Each number is 200 + 30 x the weight over its row's rms, rounded and kept within 0 to 999. Layers, rows and columns count from 0. The size before them is the row's rms in percent of the matrix's.

# layer 5 attention query, 128x128, rms 0.0487, rows 0-36,64-99, columns 0-63
086,209,174,203,199,194,162,170,200,202,160,183,222,210,193,202,209,184,169,144,217,215,159,165,180,228,227,173,216,214,193,186,245,200,170,173,210,196,206,235,201,202,232,287,176,160,186,235,232,184,230,150,209,236,202,197,185,233,230,184,242,205,190,183,187
088,181,201,210,185,221,216,189,210,170,185,154,176,185,230,210,189,199,276,236,188,267,198,205,198,182,211,196,180,244,147,262,217,200,216,161,224,172,199,169,212,219,143,230,175,253,230,191,218,201,162,219,244,209,260,153,258,233,209,162,234,213,145,171,232
077,161,205,248,204,184,193,133,196,197,182,204,176,178,212,165,244,205,181,214,219,170,180,228,210,217,247,146,191,164,193,254,199,181,175,98,219,234,162,176,201,226,189,184,201,141,206,219,218,223,184,244,213,218,208,216,195,184,201,215,192,233,179,178,199
095,208,256,231,197,194,160,176,160,182,170,169,177,232,265,233,190,208,244,224,168,170,206,149,183,160,203,163,156,228,208,197,218,261,233,153,165,183,204,178,199,295,196,179,243,226,231,260,192,203,230,196,195,219,201,222,228,248,214,215,216,232,145,163,185
081,206,192,202,185,197,160,197,204,192,193,137,153,238,226,189,221,187,250,168,227,201,192,186,232,186,171,224,155,197,212,250,229,286,252,179,186,196,215,199,205,245,182,192,219,202,162,267,222,210,163,158,197,217,192,233,213,229,216,212,179,257,223,161,219
073,222,245,204,241,247,202,177,177,176,227,194,203,208,241,260,165,200,178,204,197,226,201,179,191,196,232,211,186,185,194,178,196,160,209,252,183,182,200,172,204,229,172,200,172,211,205,207,197,220,180,204,179,166,248,230,194,269,225,225,232,210,205,213,209
073,246,171,221,194,222,226,238,235,197,172,158,171,245,172,203,202,204,246,244,180,151,157,193,256,225,190,195,189,219,201,195,242,271,263,205,174,234,205,181,193,208,194,178,238,170,199,207,172,183,262,215,239,236,163,145,198,207,214,210,179,197,250,152,180
081,216,177,184,189,179,177,128,218,200,208,151,213,199,173,220,186,146,179,126,202,192,192,216,174,215,203,228,215,223,170,177,163,214,195,238,136,163,168,200,195,196,151,255,138,229,215,228,213,218,201,195,220,165,213,208,227,276,212,193,213,245,223,129,207
078,206,251,147,231,212,176,199,243,244,181,217,242,162,179,161,190,258,196,210,205,182,235,208,157,211,185,170,229,198,212,238,186,204,208,192,151,181,181,165,199,118,145,187,182,182,219,161,219,176,209,212,200,216,204,191,244,154,176,197,215,193,204,220,178
083,216,177,221,230,198,153,213,138,167,182,166,208,200,240,200,225,155,191,201,154,226,218,224,263,174,191,179,162,193,192,178,206,116,215,157,192,202,194,234,177,224,228,212,230,236,141,212,228,214,224,225,216,221,204,157,191,196,173,200,204,229,178,199,256
082,191,183,200,170,226,163,176,167,201,267,216,163,195,237,185,200,203,213,210,189,182,174,217,247,184,186,182,202,224,239,202,198,234,215,179,199,175,202,210,191,256,214,200,214,145,179,240,195,231,171,192,252,207,176,175,187,183,188,256,208,181,236,214,223
085,218,215,197,200,177,218,206,210,162,175,186,193,257,182,221,216,203,255,148,215,163,194,179,245,207,225,260,214,192,160,170,237,313,188,190,189,183,243,189,169,194,191,171,190,179,178,250,194,196,227,193,209,195,197,181,236,216,196,138,194,250,221,179,161
083,224,250,222,121,167,193,212,273,202,193,165,100,213,194,201,201,174,209,177,205,141,207,175,205,186,230,171,206,180,189,187,179,218,200,255,165,237,195,216,239,218,164,206,183,191,205,220,150,163,225,212,206,196,156,206,183,235,191,181,275,207,191,186,212
091,224,250,216,201,146,190,216,232,185,165,204,161,160,224,227,155,193,204,208,206,182,190,183,219,191,198,215,233,200,141,210,211,211,166,273,189,205,142,214,161,208,162,200,172,152,203,200,231,186,209,208,224,208,212,197,229,209,186,247,219,181,227,99,215
084,238,155,194,174,183,201,212,200,263,190,156,214,216,219,134,196,113,189,130,292,219,167,181,131,198,180,168,221,192,139,240,207,172,224,208,196,207,163,190,171,126,223,181,162,197,199,213,201,232,155,166,197,167,208,245,210,179,168,183,186,180,255,195,152
092,205,178,191,255,214,226,219,208,219,211,229,202,238,214,145,173,202,152,189,140,220,211,268,139,154,172,188,188,190,204,238,217,157,198,212,231,173,189,152,147,163,223,242,211,231,220,214,108,213,223,203,205,211,177,233,180,166,234,184,235,190,232,230,162
096,173,200,184,214,166,255,205,228,190,220,241,204,190,183,170,175,221,177,226,211,201,236,225,210,259,223,185,199,172,248,157,259,136,204,202,192,133,234,213,208,160,182,213,230,160,256,169,190,187,204,216,209,171,224,206,183,151,211,180,202,152,188,220,221
093,187,158,189,182,217,181,219,176,196,178,274,199,178,170,202,182,145,204,186,248,217,193,216,224,238,133,215,196,179,217,176,206,191,239,157,205,154,218,211,201,228,181,168,202,214,179,232,196,181,189,216,192,229,240,200,193,248,172,210,151,206,175,220,203
086,225,158,167,202,236,230,204,172,209,178,190,160,213,238,215,256,146,188,193,173,265,200,217,207,193,183,169,220,239,198,181,225,150,161,134,229,185,243,169,163,211,187,230,173,215,222,220,198,167,129,236,228,176,193,206,139,183,232,163,190,147,209,151,235
102,167,227,196,243,184,225,211,133,240,181,249,217,228,164,206,167,182,189,201,236,247,136,222,159,203,252,226,177,173,259,249,189,174,216,188,193,199,181,168,226,184,153,201,227,229,257,233,210,206,210,200,229,215,261,190,172,169,198,194,202,133,222,246,205
097,210,183,199,176,230,226,156,187,203,206,187,203,256,243,232,201,250,158,194,172,163,215,228,251,182,221,262,172,193,225,184,200,186,211,174,159,215,198,179,229,172,195,262,180,151,195,178,170,187,172,187,220,226,217,199,235,255,164,132,220,218,194,211,260
095,234,188,228,219,210,184,245,208,227,152,173,203,192,138,244,148,189,183,174,190,188,192,189,186,233,192,211,189,155,184,223,184,183,168,222,226,248,162,187,207,183,198,168,192,224,185,157,215,110,228,227,206,220,206,139,187,180,191,166,191,206,160,240,191
110,228,166,182,200,205,166,213,208,212,201,224,250,262,196,220,176,195,131,198,164,213,207,217,243,191,214,221,204,260,207,210,155,228,182,248,204,156,242,192,163,157,236,200,196,193,211,197,188,176,225,178,139,225,175,182,224,164,210,263,237,154,198,193,161
090,106,231,234,239,225,209,217,200,216,194,169,193,204,174,196,237,184,158,241,214,171,221,230,282,206,166,158,224,179,190,189,212,220,210,176,243,182,198,210,248,230,188,201,250,138,156,212,169,253,209,207,201,234,228,207,213,218,191,201,150,204,200,215,261
100,159,211,189,214,166,168,188,222,261,242,188,245,217,169,194,241,160,220,221,171,178,188,242,253,177,177,185,233,190,238,219,218,260,165,196,168,187,216,193,175,203,177,186,280,206,211,217,214,184,178,171,232,183,230,191,183,178,223,228,232,201,158,175,201
109,178,181,227,212,173,229,237,257,177,211,208,206,179,131,175,180,200,153,181,184,220,230,203,206,204,223,172,216,110,181,195,205,224,195,190,162,174,207,187,208,151,168,168,243,183,228,167,175,187,159,176,179,213,229,246,239,184,207,222,291,156,214,223,193
105,222,216,207,237,175,153,179,253,207,192,169,157,219,192,224,190,165,244,188,223,193,220,140,211,223,213,216,209,205,184,134,176,240,205,200,174,215,181,174,196,223,162,216,158,244,206,196,146,187,220,183,226,214,226,185,211,253,216,143,255,259,200,236,189
109,194,140,196,150,224,185,202,178,206,232,177,211,224,185,222,212,201,237,208,172,231,226,177,231,230,153,209,193,234,200,199,209,178,218,179,220,214,197,180,184,174,228,183,222,151,137,209,149,178,281,215,155,225,252,191,237,205,215,206,196,290,183,152,161
103,171,234,236,228,196,144,236,178,236,244,209,234,147,177,217,242,199,192,238,176,213,176,221,209,166,235,145,182,234,213,173,181,221,196,180,213,189,238,203,208,198,189,135,226,174,189,194,212,176,188,198,189,219,180,161,194,201,292,205,187,178,151,175,228
111,185,206,281,183,207,154,190,205,212,192,178,194,202,174,177,190,205,196,132,241,200,195,227,215,135,212,142,206,224,221,216,219,224,159,229,212,187,152,144,181,130,186,196,227,210,215,189,124,157,204,219,218,169,183,226,228,226,222,222,210,182,195,285,182
111,206,242,188,169,247,216,229,217,170,179,144,191,199,148,200,178,194,230,235,274,158,172,235,203,218,186,180,231,204,201,213,195,222,232,222,175,236,204,182,206,214,190,216,154,221,145,226,186,218,206,238,183,205,190,192,240,251,200,195,151,190,207,238,173
098,163,166,186,174,185,162,202,242,237,149,151,162,234,203,130,238,168,202,179,223,167,209,261,215,198,199,237,211,187,186,229,192,185,158,198,218,161,181,209,234,151,191,237,196,208,193,214,183,244,181,217,213,223,236,262,171,249,183,175,228,228,245,185,188
117,229,227,228,204,193,240,241,191,252,209,198,143,182,207,160,231,198,191,224,191,178,243,237,212,207,234,212,175,155,207,218,181,157,207,177,214,212,185,197,212,214,131,237,242,181,215,173,182,190,212,198,193,158,185,198,194,208,226,179,183,186,210,236,218
103,192,199,178,240,111,251,229,266,218,219,199,195,208,212,195,150,210,226,214,214,216,213,202,199,155,203,244,192,192,183,177,227,220,193,233,218,144,132,169,280,164,190,226,166,227,174,183,200,233,187,232,234,181,198,195,146,194,208,145,225,155,231,204,192
109,221,211,143,132,267,227,217,281,155,186,233,139,196,210,209,137,192,199,153,180,266,236,210,171,205,226,199,179,174,156,215,231,213,159,201,174,228,185,219,175,164,140,201,161,150,227,154,165,163,204,187,201,225,211,201,219,194,209,163,188,199,251,237,171
090,187,176,208,209,217,251,157,140,207,252,230,264,220,230,221,189,193,201,228,219,177,194,181,186,201,213,216,237,148,179,195,153,185,222,191,236,148,184,200,251,275,213,207,167,156,236,193,155,184,194,179,206,179,223,245,185,219,214,267,207,195,232,221,186
105,194,168,195,256,217,170,188,191,181,196,154,217,174,187,188,227,200,226,210,137,205,181,193,182,204,175,187,182,207,228,200,220,230,224,120,269,183,205,204,231,221,204,147,191,170,180,211,200,248,163,164,189,214,183,188,233,207,245,172,191,208,215,147,199
100,176,196,202,161,164,126,204,174,204,186,186,169,249,294,178,197,178,202,228,188,175,191,197,219,163,214,182,225,180,288,211,205,229,210,172,159,234,157,215,199,214,232,235,153,239,223,251,178,159,235,200,212,219,165,228,177,232,196,213,215,233,236,184,158
105,217,155,192,189,195,213,166,208,214,166,213,136,252,215,188,239,213,167,226,230,218,189,144,223,200,191,206,220,173,261,232,212,202,192,143,168,198,183,184,252,187,211,254,225,181,178,255,224,184,174,165,125,166,193,220,217,257,212,217,221,214,247,182,188
094,219,174,226,210,144,221,259,259,214,226,214,216,179,198,214,214,202,207,178,195,173,190,196,244,201,202,230,175,252,239,203,208,202,247,214,214,227,232,199,232,219,194,133,218,217,151,176,151,192,192,164,153,236,213,212,204,171,181,238,187,223,174,205,249
097,213,213,219,238,211,197,172,239,186,189,162,184,251,238,223,231,187,203,176,233,227,176,183,182,218,181,209,218,180,219,182,224,233,226,237,206,175,220,208,247,241,155,189,226,194,170,243,177,183,152,133,249,177,218,202,206,238,207,196,170,252,247,167,207
096,220,177,251,187,190,198,168,206,215,178,147,191,261,170,204,215,188,207,165,205,176,165,162,171,172,189,204,172,216,160,184,242,227,230,218,169,118,199,244,271,213,197,183,203,199,210,196,165,200,210,197,203,177,219,242,191,218,142,214,189,205,177,215,228
092,193,209,166,223,241,171,170,233,257,206,192,187,237,220,223,201,203,180,177,237,204,145,210,204,185,192,199,187,210,238,204,197,151,157,221,202,152,261,219,233,133,155,230,214,219,180,231,198,221,194,167,169,195,203,262,213,196,187,133,199,239,236,183,139
081,219,243,196,200,199,204,183,204,155,147,236,252,189,183,155,232,228,237,234,182,232,169,202,214,243,222,197,139,214,194,224,259,240,201,164,246,224,214,246,181,222,224,151,185,167,189,168,181,227,212,231,160,171,215,205,214,184,209,198,166,148,217,216,211
106,208,201,202,178,192,163,194,185,203,150,189,217,204,244,232,178,192,201,164,229,203,161,199,200,232,219,191,160,187,138,170,228,170,205,210,224,176,184,233,230,184,185,279,160,217,237,245,173,235,196,178,226,195,169,225,178,212,150,219,214,245,212,155,186
096,173,184,224,214,248,241,236,195,186,203,201,213,163,157,184,170,191,220,218,174,202,253,210,242,177,177,176,176,145,255,171,197,139,192,156,184,210,204,217,159,201,254,188,213,179,186,228,127,186,233,223,213,219,200,178,218,162,194,202,180,141,177,215,129
101,139,213,232,195,159,223,170,200,213,196,194,207,204,266,197,238,241,220,190,259,205,170,153,227,262,247,226,209,191,171,153,178,239,215,194,179,207,191,184,229,176,169,241,224,217,163,231,209,232,252,219,263,253,152,145,174,174,178,223,128,206,167,164,242
101,176,173,226,209,232,247,165,178,218,266,208,263,138,206,184,199,231,201,224,169,210,207,233,148,193,153,191,204,181,191,221,187,219,165,196,153,187,228,237,232,205,221,144,178,169,227,210,239,178,164,239,183,216,183,203,199,206,193,229,194,184,218,211,193
109,177,224,233,204,156,168,199,267,181,211,178,202,202,232,222,274,199,222,197,219,169,161,160,254,183,173,184,208,178,230,198,169,255,222,182,212,224,172,240,264,233,232,184,203,179,156,222,210,208,182,242,196,237,264,175,218,226,200,150,198,224,212,190,231
093,218,233,212,179,225,186,202,208,135,162,223,194,232,198,181,219,215,199,195,170,220,167,195,241,233,180,180,255,184,257,213,271,177,212,221,243,216,184,263,137,237,194,196,146,190,217,268,175,236,204,212,211,199,170,220,190,214,202,275,162,219,195,192,187
093,228,194,220,217,223,180,162,159,187,210,223,171,126,195,252,181,207,227,204,186,211,150,157,171,171,165,237,170,210,139,226,186,203,208,175,265,223,212,219,193,179,180,184,191,186,184,201,210,251,173,206,160,197,191,190,207,248,185,259,214,183,242,181,232
091,234,240,166,205,168,210,240,171,184,249,160,198,186,225,224,233,230,192,167,235,204,191,180,169,213,193,206,192,218,157,228,203,206,221,195,155,260,158,173,193,172,184,230,172,216,173,207,156,199,188,255,165,139,151,154,203,219,183,171,183,217,234,155,192
093,148,228,242,210,230,183,224,200,268,240,190,188,209,193,219,231,191,152,248,190,194,211,231,203,158,172,224,207,204,227,193,174,234,205,193,172,179,203,126,236,158,228,231,207,199,248,196,175,150,191,238,178,169,225,186,207,189,269,133,236,139,263,233,185
094,145,166,208,229,212,246,207,141,173,214,209,224,176,155,169,200,198,224,185,193,183,196,257,224,163,210,159,203,230,215,223,181,160,163,214,197,134,223,224,163,160,243,242,183,205,260,234,234,209,176,206,219,232,219,202,230,161,223,192,222,179,199,205,152
109,207,169,222,202,228,212,247,204,247,194,225,221,157,184,179,153,194,203,211,219,151,224,199,192,235,156,209,157,172,260,202,201,267,211,172,186,209,169,196,191,234,235,194,191,190,143,178,198,213,181,250,137,237,216,167,203,250,198,260,193,205,165,183,188
096,125,187,173,186,248,222,150,215,226,218,179,244,250,205,179,164,171,146,228,259,225,173,195,173,183,223,202,170,212,183,202,246,166,176,203,194,176,199,172,165,168,204,186,187,211,197,174,224,184,216,228,180,118,160,215,175,196,176,228,187,201,237,182,188
100,215,217,172,138,215,185,195,207,177,213,224,194,198,165,242,233,200,162,142,197,186,207,229,187,150,174,158,193,223,227,231,228,172,232,167,160,216,170,185,231,181,181,173,238,209,239,239,267,228,239,238,153,142,171,221,210,172,246,217,203,144,186,196,206
105,170,268,194,214,216,165,179,216,218,207,179,165,207,183,236,202,174,214,188,186,219,230,188,176,148,125,214,143,138,186,267,210,195,189,167,193,199,166,176,233,211,168,263,182,198,186,183,210,206,217,197,204,169,249,222,208,180,162,173,173,228,206,230,167
108,207,181,174,223,219,168,187,172,214,218,201,193,273,198,202,218,248,224,221,192,202,205,205,185,140,178,184,160,192,115,226,224,242,202,202,229,230,180,206,250,217,150,183,207,180,227,169,221,202,202,186,193,153,191,185,223,183,204,258,256,150,220,231,190
113,215,203,224,213,195,251,198,162,180,215,210,199,163,180,225,162,204,205,186,200,156,190,172,160,190,148,233,219,215,198,199,181,198,153,273,145,236,231,207,169,127,195,244,177,218,271,222,173,243,242,228,178,207,200,160,191,152,203,194,169,165,195,172,180
091,203,198,186,237,210,200,176,247,178,167,222,213,157,191,164,218,222,150,176,198,226,188,172,181,237,231,208,256,168,127,173,236,230,177,227,189,173,211,208,196,163,208,203,238,209,236,159,214,195,208,166,209,248,198,167,206,131,192,226,188,215,203,140,218
108,228,220,215,158,182,224,179,188,197,226,247,190,172,212,239,222,250,201,205,206,167,236,185,234,170,221,151,177,221,233,212,202,203,209,154,201,164,198,189,173,215,200,188,184,172,180,222,261,119,164,163,217,154,225,194,184,215,248,222,207,185,225,154,171
096,165,216,198,212,178,283,199,166,203,226,247,214,174,171,157,201,208,175,224,267,172,204,220,242,237,249,179,231,177,241,163,176,231,152,209,150,198,237,223,214,190,225,132,199,205,204,185,203,160,213,194,216,165,208,236,199,195,202,177,227,240,180,230,202
104,202,216,198,181,185,218,161,207,181,187,193,159,255,253,226,198,163,201,185,253,192,228,172,198,260,181,226,219,175,243,202,203,185,199,182,180,187,210,177,213,216,158,249,176,202,153,222,132,166,198,151,217,210,208,194,202,214,161,174,241,267,218,185,182
087,147,228,182,188,150,211,174,222,179,203,220,236,223,204,294,250,244,215,244,176,274,188,235,213,191,222,210,193,185,192,99,202,238,189,201,171,192,176,201,212,201,182,193,226,112,175,231,203,169,165,173,206,172,196,182,214,235,233,222,228,223,189,199,188
118,200,233,258,134,221,216,246,189,258,232,210,236,168,205,190,227,228,203,197,146,150,174,258,252,216,194,165,162,226,208,213,229,196,157,199,200,205,200,212,244,201,170,200,234,212,200,234,216,149,152,175,173,238,236,195,171,133,205,183,184,178,168,226,229
109,229,204,246,184,177,213,234,178,222,226,162,208,227,190,223,213,204,198,173,196,161,222,230,255,139,215,171,222,210,205,178,153,239,202,241,213,200,122,203,213,153,180,216,272,202,215,216,225,164,194,209,263,175,155,206,189,158,179,208,178,185,188,179,186
095,255,221,148,181,171,214,189,228,225,182,238,176,235,146,182,174,220,193,202,190,230,199,205,194,200,264,204,181,212,182,224,217,269,181,194,246,210,194,262,179,159,205,157,165,231,225,227,245,185,174,196,266,148,160,177,239,197,201,136,218,215,211,196,233
105,174,225,240,203,184,208,210,162,147,178,235,204,207,164,174,159,205,174,184,182,173,217,164,233,244,248,196,260,217,199,149,187,142,277,218,197,191,156,168,145,177,197,238,180,174,198,181,205,221,147,186,204,218,187,198,182,172,205,171,267,229,210,242,205
099,207,168,209,228,189,224,188,193,234,244,198,178,237,169,203,274,217,208,215,229,219,208,184,191,186,216,214,268,214,169,207,268,209,234,141,181,133,182,178,207,220,200,241,182,171,187,252,152,199,263,222,222,208,173,214,205,184,250,222,127,189,187,225,209
100,206,189,220,174,264,262,200,210,254,258,239,161,188,164,170,167,157,213,228,177,228,224,172,184,210,183,197,182,195,206,214,177,217,178,206,177,196,165,217,225,175,123,188,173,219,214,199,213,148,134,244,183,218,235,209,182,156,162,213,240,178,195,210,165
095,242,201,198,221,260,236,230,270,187,116,173,139,224,190,196,236,194,204,177,142,206,234,152,225,226,179,189,188,167,207,245,221,242,188,193,245,188,161,260,158,184,150,259,235,205,205,171,192,167,183,223,188,210,209,192,214,181,187,220,247,201,216,175,216
101,201,172,93,196,210,212,197,217,250,201,116,158,182,182,207,252,182,231,229,195,158,220,162,185,174,182,223,147,248,180,206,165,193,161,163,158,236,237,218,243,231,235,220,148,207,193,214,193,197,179,155,214,187,211,225,164,210,182,224,196,251,229,228,186
# layer 5 attention key, 64x128, rms 0.0485, rows 0-35, columns 0-63
075,217,218,209,205,214,222,205,193,227,232,199,192,183,246,236,156,138,201,195,185,161,206,214,201,192,163,217,217,201,196,212,170,195,157,192,231,218,209,182,178,208,181,147,178,195,201,212,210,209,166,223,254,146,202,233,233,179,187,229,231,175,200,266,171
071,180,189,226,196,202,166,237,200,260,148,143,223,231,217,147,192,182,139,192,218,188,209,199,211,217,183,233,202,185,154,192,151,189,207,196,158,181,182,214,196,253,182,218,189,189,206,269,174,165,237,230,195,239,195,235,192,204,223,189,164,193,184,196,220
077,221,245,158,201,197,211,215,207,166,184,190,199,145,189,243,177,147,183,203,195,216,213,194,225,178,208,156,166,161,235,157,215,242,216,202,226,212,212,168,134,190,195,203,217,152,207,227,242,226,181,186,209,161,192,206,161,213,134,206,180,161,229,239,171
081,235,165,195,232,232,103,150,201,232,187,187,238,182,231,171,227,232,274,188,208,202,190,171,193,177,213,233,243,232,201,196,199,183,217,230,236,207,156,232,211,221,230,243,174,210,201,205,188,216,162,173,172,282,189,198,213,232,185,209,213,176,216,200,189
078,168,178,151,174,212,198,186,191,237,194,190,212,180,199,214,224,198,243,254,186,192,191,158,225,161,179,250,198,194,159,189,157,154,184,144,182,203,170,245,222,176,185,206,174,196,191,229,238,210,168,205,189,184,195,209,219,245,141,202,173,201,234,192,211
076,190,207,185,234,203,154,177,177,212,171,199,196,230,199,245,195,204,168,220,160,236,199,192,215,230,179,215,205,193,202,135,239,225,195,203,157,201,153,225,219,237,272,273,252,195,202,192,174,213,233,206,218,187,230,175,197,197,196,220,166,213,252,163,221
073,149,220,210,206,130,178,202,227,162,201,204,223,218,200,216,175,219,262,217,199,154,188,153,167,211,129,176,182,237,206,289,142,196,190,204,227,172,190,180,217,192,221,159,147,240,171,229,221,199,199,184,239,223,196,222,231,172,190,216,225,179,256,167,258
084,207,213,195,258,228,231,210,211,208,169,201,234,210,199,193,205,192,213,243,214,189,222,160,208,216,219,209,192,171,208,182,192,160,171,136,190,176,172,178,227,231,199,189,202,196,255,237,168,196,180,172,205,228,215,254,233,222,144,164,206,181,195,140,259
089,226,255,227,177,163,261,225,191,175,247,227,166,167,162,196,162,199,192,184,204,153,223,259,213,172,303,150,166,184,239,204,245,228,177,211,206,213,224,165,149,213,195,175,217,182,234,179,236,161,188,175,200,165,169,156,196,166,190,221,208,216,166,215,249
091,157,153,182,150,234,188,182,163,246,176,166,233,164,235,253,249,218,196,202,246,237,210,200,167,221,118,201,205,202,182,217,228,140,207,203,226,243,225,202,252,174,233,263,173,201,213,191,186,220,226,236,200,202,195,214,204,188,207,146,162,201,200,186,152
085,164,213,219,241,198,217,204,264,231,233,247,178,233,225,187,194,221,154,201,189,244,148,211,213,168,208,169,168,172,156,225,191,179,219,268,179,200,204,178,216,176,241,195,182,181,176,205,212,181,268,168,185,227,165,192,162,232,216,240,176,202,191,238,199
083,184,160,202,207,182,202,154,175,204,162,173,225,194,251,240,210,218,186,215,214,233,209,164,174,180,187,255,196,185,197,186,147,198,186,216,195,202,156,204,222,216,193,241,185,218,198,214,218,150,193,183,174,200,209,210,204,252,141,221,222,240,240,168,222
085,160,193,195,197,194,199,201,195,187,159,207,241,253,201,236,177,209,227,189,212,160,247,204,175,252,192,201,222,294,260,198,203,241,152,118,233,186,201,194,228,191,180,215,184,189,170,203,172,198,202,187,193,229,270,163,245,186,149,216,173,143,193,172,218
084,156,249,190,223,220,217,183,198,232,220,191,187,195,207,232,277,197,218,152,203,230,220,181,203,174,159,201,142,146,188,139,216,246,156,207,221,198,279,217,206,248,194,209,178,168,202,202,242,142,213,177,185,210,211,178,215,272,178,188,207,213,205,168,233
095,152,209,196,170,201,193,172,199,214,180,197,177,210,227,192,185,148,222,111,198,216,233,227,216,191,194,184,182,233,224,227,231,209,194,172,232,224,215,201,188,143,159,189,239,188,143,175,223,153,200,169,168,169,153,153,170,163,163,255,209,210,224,234,241
090,130,221,196,127,217,217,213,173,243,220,187,193,126,185,239,174,198,198,218,206,204,138,204,213,175,227,200,203,152,268,235,203,195,221,145,174,256,257,162,175,139,184,195,218,161,207,216,201,205,210,174,234,201,177,152,183,193,199,223,167,192,237,246,147
092,192,240,209,185,233,204,219,153,163,229,175,209,163,274,217,210,218,177,175,218,177,137,254,189,157,172,207,181,206,234,171,183,192,227,251,260,219,266,146,191,172,211,156,202,201,215,185,263,189,236,199,223,139,164,196,166,155,175,191,235,201,219,261,212
092,251,264,203,238,203,222,192,201,212,147,204,158,226,183,140,183,244,144,177,248,201,242,190,191,201,189,261,180,189,212,215,228,215,176,197,180,190,179,218,223,248,167,203,229,235,246,180,148,126,244,232,252,196,214,228,229,188,204,230,171,173,223,161,176
101,153,186,199,243,196,196,201,209,245,235,153,223,138,165,188,216,220,190,203,179,195,201,163,185,210,202,192,202,142,217,240,184,182,193,239,178,197,232,229,270,159,188,177,204,213,248,155,259,207,206,189,140,174,195,201,211,203,258,241,191,158,195,224,180
092,188,141,215,138,229,187,210,206,203,160,198,199,201,236,234,193,154,204,193,183,148,169,201,231,147,183,258,209,196,202,176,152,250,197,200,160,170,220,182,175,206,238,154,136,249,223,224,167,167,190,242,173,166,189,221,141,201,162,229,195,198,229,233,202
097,176,189,190,239,217,247,229,202,215,200,239,183,192,223,135,216,230,180,195,191,211,248,205,188,219,197,244,238,222,196,249,177,242,158,182,194,234,198,225,188,263,215,220,134,223,210,204,195,121,198,172,198,145,194,201,211,193,216,242,176,220,237,194,238
094,183,199,230,174,210,191,159,214,203,253,173,144,187,203,188,207,215,243,174,149,170,220,216,224,165,200,240,195,245,165,201,224,216,204,174,165,195,185,209,201,229,170,163,207,199,185,232,168,158,196,174,205,194,227,196,134,201,186,151,279,239,188,187,237
090,190,252,190,245,167,256,226,189,211,203,232,217,89,247,220,171,214,211,196,174,146,161,242,195,196,124,198,199,163,246,164,192,230,212,207,195,198,206,188,149,212,218,162,190,200,271,174,242,191,185,237,232,201,233,216,193,196,213,231,251,172,230,197,202
104,221,199,214,191,217,201,195,255,201,201,198,219,300,217,206,229,142,217,185,173,178,217,216,192,241,196,205,201,198,188,201,160,212,172,236,184,177,206,237,213,203,258,189,145,184,183,200,125,185,207,215,160,204,210,199,250,185,143,184,215,209,170,177,190
100,245,199,223,203,233,209,186,160,187,209,184,196,186,180,190,211,265,244,265,202,184,133,204,217,207,213,194,205,229,210,225,150,208,226,189,214,180,195,213,212,212,215,193,210,216,228,224,246,246,198,177,215,229,169,178,213,212,205,140,105,170,214,201,207
091,201,199,206,190,202,144,190,243,151,179,195,166,190,184,207,247,195,190,219,209,164,229,183,248,232,211,174,221,176,253,211,196,156,197,209,217,138,165,216,182,206,245,203,213,180,199,206,135,197,224,216,250,265,256,226,188,202,170,203,218,229,223,148,185
127,143,150,167,165,234,204,163,212,189,146,201,151,232,213,203,201,206,231,217,221,234,218,270,176,259,219,202,210,180,180,200,226,198,191,189,218,171,204,182,200,221,185,225,127,166,233,250,211,217,231,209,155,257,204,179,245,223,150,170,212,221,233,207,213
094,188,218,210,193,239,197,225,273,211,211,234,199,200,186,149,182,228,182,216,206,236,206,174,200,183,210,212,220,182,204,244,232,248,236,213,150,212,278,192,174,170,167,162,267,165,174,171,184,188,219,157,196,178,200,231,195,199,273,152,209,194,194,168,75
134,166,215,212,197,227,180,205,205,222,222,208,245,171,186,217,206,216,215,181,226,197,238,174,191,153,188,183,167,199,171,209,204,216,247,201,173,225,217,179,175,149,189,178,253,172,234,182,283,264,218,159,193,158,192,212,158,216,208,218,178,162,185,209,209
094,169,204,230,184,186,193,229,175,188,163,212,245,205,211,267,133,199,131,230,215,175,130,228,201,173,180,236,259,220,226,213,256,191,241,207,181,138,166,241,220,215,165,149,190,165,191,232,200,150,229,190,200,220,205,168,224,201,247,184,222,240,174,188,239
110,245,237,245,228,221,191,236,174,216,255,229,165,212,195,173,131,179,194,230,271,141,196,206,190,205,165,181,175,245,170,178,239,198,182,163,199,190,184,196,161,244,191,208,168,143,192,182,180,215,201,208,185,199,184,197,184,208,170,214,196,220,174,201,184
110,184,241,134,225,138,203,253,208,193,230,155,196,170,177,168,217,212,207,174,241,192,212,265,214,224,252,202,178,230,176,232,189,201,193,191,176,174,206,197,230,195,163,222,246,233,173,183,208,167,139,168,230,136,157,208,204,189,190,143,211,196,208,170,204
116,192,226,216,233,161,148,205,192,157,271,213,179,210,252,223,251,188,201,211,220,230,206,194,219,219,188,210,202,249,131,209,230,191,143,201,209,173,199,212,155,162,206,147,189,222,207,192,184,189,215,169,219,153,181,228,186,200,228,172,224,183,229,239,238
104,173,163,190,198,236,258,194,206,227,194,248,222,276,217,178,182,164,152,197,182,201,216,170,217,155,245,242,212,172,159,288,215,192,183,192,188,124,171,169,218,177,203,219,164,208,218,214,202,195,231,204,189,157,186,228,202,186,216,180,199,178,251,162,208
112,184,226,204,123,221,233,195,265,179,162,206,195,210,143,149,179,205,198,205,229,169,202,247,180,192,217,181,184,243,165,193,245,239,162,240,239,236,224,207,204,218,167,187,192,210,191,183,183,173,280,200,189,216,163,228,187,178,194,160,173,210,157,237,189
100,193,172,159,172,241,194,203,211,175,233,201,180,236,198,219,176,249,219,192,203,239,203,204,168,171,196,180,180,205,183,236,171,229,248,231,220,187,161,209,201,176,249,241,190,206,279,168,178,179,133,212,156,165,200,219,234,221,221,124,250,172,234,274,176